Each number is 128 + 24 x the weight over its row's rms, rounded and kept within 0 to 255. Layers, rows and columns count from 0. Numbers have three digits each. The size before them is the row's rms in percent of the matrix's.

# down: layer 3 MLP down (transposed), 768x192, rms 0.067, rows 753-767, columns 0-47
# up: layer 3 MLP up, 768x192, rms 0.0671, rows 754-767, columns 0-47
down753 108:113126111102133128110084130115120104171101119137136156112139143151107155143152135172125088121095073107142155142118088152114134150066108120099108
up754 100:115137112146149180124139088090124145096089139126125155119118141170143158112169138123109122126094153142075136118157122144124134144149125128145125
down754 105:185135147136102150157105181116139152126113145179120119141153125112114115118155103102146110138133118117137136132142144140130148137107129107097152
up755 104:131103143133114089093136127153121117166130121144135124112147128104114162070125129161117131145132159163113153096137077151101099108120114144083136
down755 099:119144115141135166165097130102136129130119135091173120118122144149141156134142119086163147113114117119156110116135135130115137110158072121113114
up756 101:105138129103148135119094137117095180134131128139136097113144097166136164126144138088115083140166104171121100117108150143076094121143134108125152
down756 107:139098117145114112138144103150117134130130153106135145138105122163155144113145154147158174099133071101119114126104128142101131133123100147096116
up757 093:120104167116099129153142138163144105178151132143142169106119126130140108123109137128152147140114118087141114140133167141125102174156109127135127
down757 094:167143152120148131116109108157114102136130134118100137154154142132176120169144110153164099111127119120101187117111108096105129102113166084120146
up758 105:085129148111149133139134130129185087088133137094123115125149127070148115148139125118135162154166127119145141125191140142120090134155096125108172
down758 089:136104109112130130117098174106090123133119094139113104137161077160120076105102105099101118105122104095110077117148133069127082145151141111159131
up759 105:132138142115136116146117106114173116149098155115127129141124109117113089071131124077143121114150174126103139126125150155094139112146116123123100
down759 099:146130152133152158145167100127121154123126161129140135112125133102106147147117160159118091156131099110107172126130153106153067165165109138130162
up760 099:132134092132106124144165085123136148120117137121165095112102151127133124151127102123123137090154126130131195135102126140135150111125143101135129
down760 093:149134141108156137100094119140097124148122151130124169139141151088102108122110153099149140153131144097104124094130128108123112124083148164109115
up761 109:143151179127145108160080148136117137181111122112134115099129104102143175115141095081113126152158134183116173133101106155105068112150068114115120
down761 114:163135139143124140113130107182148118141107130138113152121131124092116163122178137130163107117180149132102120123120049129115061138110103137118113
up762 100:164133127100134140124097174097100108122102137137165157108165112128165173125093135072143111138130108161110127118126131130140155168160144151117145
down762 097:142145122165096132097182131115127142140131143135072103123129179114165108103126133131107152080139140132113135087145112126118081122105132151144146
up763 105:135151119136140114156081096177117131118094126051128180098152114140157129152137100177143136113110125141122141117133110141138119139130105159152153
down763 110:172144115133145159144112165152126136150129125056143136145158138119136115118151119142106121176103141098120124142169137139146126094109131159122131
up764 087:137129098130119072148121097163144108142080110135182134151096114089107106172101090151158116113151148131154128137143132121152114110103166165125085
down764 087:113095121175144156100125117162052116128123126155142132123105164127104113125112110097068111116104130135165137117137095107163141155104137111112131
up765 101:119087118143119122110159092090137129126106112142127168145150124138185139134122124104116134136073136125134105130165111088146096104137145106173149
down765 096:117165095072106150118145121145157152111148184111139139141125140143122124149094152128099177104114131131148151132123138126108132145134114084110089
up766 109:116127171123150098091107093118135153143144123162106077116137117129104119089146142160126143147127122127152147122132163150085101135106121144108132
down766 113:144176095089123133132093158153124130178140148120072146114148135123139146140140149101102127107119134147143128089094129151093129181115134095119122
up767 095:109154130192151097133076101128155138173127076120119102123106128146090086145123150117083181083137154156104137114171106114112131101153112122111129
down767 087:140116151116107132090117158167087128170140100126163102115163092099123138121146121160125130184165099092123093144131121085147169147121159152128127